python train.py --n_kv_head=4 --head_dim=64 --d_mlp=896 --bias="none" --parallel_block=false --init_std_qkv=0.0334 --weight_decay=0.1 --schedule="wsd" --doc_mask=false --train_tokens=155500000
Each number is 128 + 32 x the weight over its row's rms, rounded and kept within 0 to 255. Layers, rows and columns count from 0. Numbers have three digits each. The size before them is the row's rms in percent of the matrix's.

# up: layer 5 MLP up, 896x224, rms 0.143, rows 310-362, columns 56-111
# down: layer 5 MLP down (transposed), 896x224, rms 0.146, rows 310-361, columns 56-111
up310 091:170134126144156119123104119135153148087094137168135166106173109107143140131152074160096156165169115146206134138093111178153123105155121179077127086109110132144060188116
down310 098:124109200092170155110120127110169085137163082120119218143126142116097108118054093142164161081117124151166116114144076130111108103120140094130081110078144128064129085150
up311 100:177138145077079116154110063101120201114143146140103113134097126107076133164185119159161162136091167132112127137180159094095160092193123121108103095151133063119104109111
down311 098:093074109180122157134084094116135090126157123105081099134195135097135112107105102100123093128166125072151155122148132086171145135173177192145112092151147167102171141125
up312 093:094121114090087135108192129113124149124130119170175126075131180135105169126080162144146148123158123151095122163149096150131172114112109131131143160119103137083166132120
down312 103:126127129119161084165134185166090106199144166080121152126105160084107176121181061135170139082149060148181136103161150134110126119112144137166075078120133126137111107090
up313 100:162147172113146161113099162112127077105109146148099100122135159138125075173162111078064148142098172142119093101143116129131110128157144054100146160119127193205116090143
down313 099:165108145116112141140157120090171148130138113122115153140065142117171137098085170126114180177168152099101115141073158139100100096178133083145083113118093101114116166122
up314 100:150099106077123093102118111186140130169177118150125169193144112173115122132126167164100102134038116094145154135108104109137178127127171099139131147167136149115140080179
down314 099:111177179104141124174112045136090131128077108188144118082143132143125039078062133092164128125118116112122156077206088160157073109129143140161129123094102181105141179182
up315 096:217103196155082072161121152114097185097175106058110041054131151191123110125180154114093141089115134138110173143169152186166119159178133198107099172143137163079123112142
down315 100:132097113135107142106060116113104189145105182185151126159158050206200092107128138113076120118117141125147135164151135062084131105138128122114065093155127165143083140120
up316 094:114096168122110139142107106153125161122155067145147108119161078140149127081024073105104104085113141145159138088190131206051171168195137084106129148169121143123157127170
down316 095:110139112056104126142106073114124219120131130194166134143206132157094164098093183141064143095115159144129059110212083093162125110090118088102130140143144080132150158126
up317 106:117144097141125168167099147116132097105098162115084139128169130116115180091127118139182134140122101125127150121142083165101118112156105152087134117144077125159138113177
down317 111:100093133112125113157150096170173060126107109065114107149139115084143149145155157071111198167087147071169189090163116086162113086141122161117145122101082148080069224088
up318 108:123106155139124142055131154048105134065164108157148132108106153135135127153123149080130148088096153102163129147160078099115114171172199133125150126121138136133136098117
down318 100:058093146130148144133121130134127129157167188111130100102146093151164109069141138142112139087150127174194129115158161065133151119136068131167129097087080083122110145177
up319 099:108172124122100081095150111099124144137072150123113103070123137088182158131148070126135062077111130126232158141149153093093110092074177153084147166124058153174092076128
down319 104:135076104154054113096139158141130137115171110123095145111157133141144121122123080131210104116103099168172097108142164086177133096139100162109115125138151126147104176140
up320 102:099130194163115114122148154082125091101088123176184115135120172103178105135130155120137089159136161131111161135056101065140153098137124119121152127171185112160089098141
down320 097:110068095147115155160144148077177118087090142166110105125101075148107154140126121153109112123090159152112151092162181138133162127193090109102114069087094148129159122096
up321 100:148136078067185054111133154138118108124157138125131142123133159146140144085143155158167167129101127115068077093129125126145088126159100132066193127157172059131104152140
down321 097:122159085127092159104168153154120104107124075146125132133197163081123118117100099108083156123176153108159101120123201175096106090113169111116135106145129112171082169144
up322 100:092140188112153114160148158138173116104099174097107110118116207182118106134199102106115120167169089123190143084141113173092135101116108176096057149147125148095101141127
down322 104:131107112140150162106087110153107167135214174144102086120073141150119150155111173148202177164113084101143121151152087195133157141157122116065110129103110137076137147147
up323 101:097171170117127139131131100166107157150162155115122114131124116072113091126122153161103124138104107097111153140110123148145106107150144120082123069122138173177104056127
down323 109:116097134133171183143092208098125134119135139120129174104057106094120132078154121139072137092159115169172183123208127119141096117162113090107150100124174081153103149147
up324 101:162117106083123149140146143144104058156143108154104088137131199106112128135151109122101118161121160138165122111119150163150084151126144197117105191159083156120052103146
down324 101:157225092117111148144085164116185135162150137188170167092166109119143094187172153177099137114139079153193118105185054104121106082131119092157112140141159144091088154122
up325 102:185153118129089127122112092123148066130140112105139115137119144122126197072160146108159168124122142075149122093137190119130168092151128107210101168125131161136118114034
down325 101:112099131126160152069151133162108060113154165109195236147136103117069104113133147128200099136083123128164192151186146101131153147098172131129147119138164200151153183105
up326 102:143089124130090146166140150130130143128150167109137105108089132161125179149177128131133119102134138137134073153075124188101070122142118130186112111119099098190103126159
down326 111:154148112159104181068157091164092082150077069098121166154101121121114135148155138121068117139037181095155135124163158116110166192138132124101146108090108147109134127135
up327 098:096138166206113118132161164121119110086121158149150083144199125131190146108081110137112087095127167179141148111142111070073164158147139167111095082111109167152167182115
down327 094:127132115095121174117100089107128115115143166121141140153097149154094074197116095102121098194160104094142090123169131089149099191211111125099107144046190174082102145079
up328 081:134189114109186113140126114166095104143099098087167149107080111151148092101107176108164108085148123145106162102122133067095213144088117145142131171118105169202137159153
down328 094:106171132074159157166127150153145097156091135126107100151092129098164142176216145082120147139135182091115144134131094180110179172112108131110129069180154159138149115116
up329 102:101132144112136204122135121138136159168121150098180109127136122151101143109077141133123160137101142154095134130113207189173192176092202165124109126119096095150112093153
down329 096:061180125135155144080134165086130070092142154107153157121109093069147137151114194115129147153176128116203073107093084116083140069132153068085170115089152143065134185140
up330 104:106168172150110152158129117127077154135132120103101132112099192098139143121127075115157088114153123133140173171076105125072098098145138088162105131151158153127137146105
down330 104:105094133098132143158137170133085151150112070138154158164104095108113130133135158163117151084145052147116060152119097164119088092066149095122113130120230162082135103131
up331 090:176171093096191123073110143212110152132139148112113144127177142170137196112098192094117137156151128112127144082154102101171102158155114087151139138140090128042145124127
down331 096:121116116134140172144113091140123182136128163157178103155148200125139106115095162123119147124150139081040074100136149094111125134157114104143104125133165169142134154117
up332 100:089151106153096153112116166155095128038106178113143062139095097159113137128126061054179126103126183135110088070147113175129172125135100128142148144143159079134112168184
down332 096:186165145155200149138128086108096124099158125097162183190173110167147107137139163149129164146139103053133128182154076169137129129152140149112151180130115160117121136114
up333 103:119145128155105107091084151155139160141110097066123118149088174128112092132099172132105163125137083123128103118110121112164092095140086160173167133201136127104067188120
down333 099:133110173134130143139141126142158065123102113156183119152111136163169121122112170116087108136119116143138139132117083135119113071098170203195166120161136107123123113101
up334 086:190125083142145132090139135106185153102155102123137114142100131116151198079082083072156102108108074144086134162144155121056175133136137136117187125150195129219102129099
down334 086:148087130133136146130126098110147121098072101146107151061132146130162109084188161137134089138138101130184135158119080089085120054141152133121113132082110162131105169178
up335 100:151155152092146139046126114124129101133087116165110084141161119067091155072128130126093166101135131057148098079076119140126160140102108135160108095205092136146171123143
down335 103:138120140121139143112160132161136064161094147109082157190105111122055126215099203152164140143126162079192135126115096124161117134089155144091175098174123098195130102120
up336 089:194146103112156133116102078173145129139179102153190118172151161092147139152104103082131144183075133123126119201122107127152193157170115130095121108152187101131115124124
down336 085:117168131116130118142088132087159169094112119120082125144171171099168073112149130079152052115164167118135138162139107154152116130083101166194114107061092153112172120185
up337 102:119116073104080103094167122127136150103136156141123146081127113167218172087114101096127122069113168133061073140097174145100142166153198132128112126155108149163100176139
down337 108:057163116153060174054156146131118123119069114171163126131130152161118145110154106124082182109107074088108131100130114139079121108120123121105135169061116129131114156175
up338 110:119158080131158067140208099149137113165136190106126110081118137163071108177116118155096160174146161127092209088142094126113119085122172126100170112123131143125129158151
down338 109:197075145125144131156089087098142130123095119105140141095156142125121148082116180191164134157086059180124139113106111190123119146089149140150105111184128137128177133111
up339 109:086141091115107130079100170143180181123157113077128112093127159143091125109184101142163086156101126051123172064163095154134129091177126166118151165118101156141102088198
down339 109:064129122141137123109190123156123090100139065126103128176095114108113203143088126175130171158104136199150049144146145147141099110062162157113166127135132092126142163157
up340 088:148139159141105147197138150120142087112113142112172149145088108133188149134114094117177108128151129200185102139155157113124153127119141115053171174130141117166108139108
down340 094:140142118122114106135088102132183130120116073171128182140118156088047094120165143156109122096070178112131071099141139130121149127120112130173061146126149102062153149132
up341 104:100138111100134137128118100123137139113130141148139130094113111096212106139172139131078130178111122143110111180192152163125154057101125092143065141151116167158105143126
down341 103:126170184118146102112106107148104037113075140094119124108147121146107167178154179163081111171101123118122109197109105181137171155128148144160139081117115122135149180098
up342 100:118127103087108110122103151099162063142108169099109154143145115151222140065190133068096109177178096144066182109153099166144111170114165155182132156114140065091121106162
down342 096:112164116172138085143145083103152117028143128116157141066143154117159114110160136132105105098156124151143122102160172131179088136129081119179171127163086089116136124130
up343 092:159112108140136127133182094114119142161169178138101172077110081127166173141129079122113147157075119094110082205081133108153104081152123138114128106163057118106105047184
down343 096:113083127101102066068141203177122180172138161133122084164157118102073112053128097117131151092142148151176141088153120165090134184087111163158188154181109192171116170093
up344 096:121130087116128146152180203096126126163126163108092135200079100172142127120142133138114124137168110184155142047092099124104117132085161101158160170143160195079108118140
down344 087:091115085160146129150094131132219127113097110104111137101123111123177100158110144117119128137098176182110161117160195160144093136096066138128157139135056138137130166131
up345 106:094143155153077094120126147112153140101168131129083097077150114218103142069133187138097148128143111147111116134139095095151124083150127142164061134111070102133138149082
down345 101:140112144104084162089133028128135075101131111144067148161135157104143177134132156214101134134142123157139146159122111154109085177038175137111139131100121120152202133133
up346 095:159101131120104135124146145163084153154143145172110166115081218168149183167123133137092101200129083167095177145128147137137098141072164105163117115106089134172097116129
down346 102:120097164151096067136091175204108124167159086182088159139150123150125136095076127100122133122107132175073145119150104137142171084183100059069115142123116168113097076114
up347 109:091190124175136126094151133127069140175108151150112077092164129129126191145166166166116110137079113060111153082106145107220110115131116128168121090149149150176142122128
down347 110:111187148180120149157123138160166133153167147104142121104115106136089130173155132152114131057149114118057173134118186131128110188148117122119174168139153141126173061184
up348 102:084135126115075112079110149131154114121108090078151020124111156130133103140160132088153144100117106097073109148149097132073126124163069176113161099094167113108101122108
down348 110:156135122195085144145146139124094199102141137112177146194169108138107094102155129118136089166082127133078140098163159153128206102102136143107092160161098138112124137166
up349 091:121121140137123122079134134168161108163064136138139176166111169151116153160144179128161098178167152119103071117115146171090125062099063145106100129125092096162150108123
down349 094:131092163137144076108175127095167122094123131157092087142147087122144123107110110146138127121142131156133163118172017176074154092098134133106129139140092145078125123166
up350 090:162104113182156143068148184140066083157143088160152125111131117125093093134085156107102133153106081104138162111073110168145083150149185072109138138150097125151115164156
down350 096:128141118184111168139131110131135117147089145165126154117186134152134065117111137108125134142131113152138138118117139084085146085132116172132152127077154088060149132115
up351 110:162177115111138098190139165152138126181123159138160075086143122105149168160106152163118109191133162099113126149077133100120092047145158115112097145128124143097146136090
down351 102:177109157151098096174109181192136060140175134167136116160153099138155126065193130112122129102133076078134081134159135125153168117120149105115128045111170148126099130146
up352 098:076154124158054135165160118041087102121085082113105120104141135139121147109120136129125145143146103148197132120088103151107123165138146096109114109116115147142104133160
down352 095:132140062125176120126073133131157171144129146153113124145090091109169131086117096096149154132122114118158126135098121121130066106110094084112131137121093116161109080203
up353 111:107154112118103122157143124158172107165157105152076103117116138100151137117141137105064129163126117153165174160065090171187132069140135152114187107134106116113116138115
down353 106:105095161143126127117165093113056191147078166179154188188078101075107146133198116207124109166144142067106097131089158112074124136095113164148172119072219105134150115157
up354 099:119103133094160175098153124162124121138141146126163148071142159149204141125103073093125215097136146108150124120063112157179102107166145150078104143123092077103082159063
down354 108:098168170155113110111128156129070130110139112128128091146115167046136142139150127171107080150156154095127161114164095100137112121089191123152134170114172183143092065154
up355 101:136143113091101091113148127072100143132147172106111158132139140129079110158120150122112132160179136163099162176079094121164128076133153122142097161129149127106060138178
down355 099:134077174110139170166133140118061143074196130149094174123142150154070120074189108100106175132088155112089075124146123126127131120135141136130062112126125161080124179053
up356 105:150126134065144133107141082112150170148111157122102089133185123134123122207099090083111132096065152126087157105101155108101119093126122154181103144096145119130179063118
down356 093:154100149167175117116149111099128166123105101098149121069127135133151080153124114141147110126198172149132140012101113110121095133159071116140199059111128085085134115099
up357 090:128123128090094143100190084188109117164178105135107120118127130157076121113161131107171216129114147065091121130111097102120121145176098172056108111161152135127128092120
down357 095:099088097150136120098102101096115136121106102146136137181107133147111113114037120185126148182177145161175133098140136132114116121083120148149125116149094136101104135104
up358 097:131130160111154095218145108176145188133101102212076083171141118105191098098107109121131201138102158173150134137092159096125133148152137110119138113133167137120153088136
down358 098:094111065129144121132165083113118131143139124143113102134134100089128179167165167106087122134111156130118092109101086134110091127137126135134089158143152155153114191145
up359 105:097154136146089184139094186186162185137197139135114176067144096186103187110079145090076157170109148100147088119110092137163169139164130156165083149113126127150100113103
down359 089:150120108081136159085200106076078117132077106122138071158142163103194171134157110167114102145131129086099143100108134107164120125083123119132114127206137086139149137110
up360 097:101097151184143124128148088158145119130150156180158140144103087126091155129147112161132058128108154135166124179140172101136088140153093117132077113185142103178105095103
down360 093:128134084127171065133113118112169096143077055141096100101151152119086118139121172131178126107098108136111212116098147127150090093083144153114151147121121107100138099152
up361 103:157154104090104179115100129147141132134124156097103071150138109151122187155162099161129077144100119077157162128128140161090172180072128162151108175122110117122158144122
down361 100:130126095146123161136121070097174075086095149090146148172125149148088099158144153208102132151114090122112083129114147123095053188128108148119165174123123112089131119141
up362 114:159143130150181156192129167052166133140145068085143166156153158173133142134041146127151085099102067100146138116094145224081120128145096194148136183150108104179118083120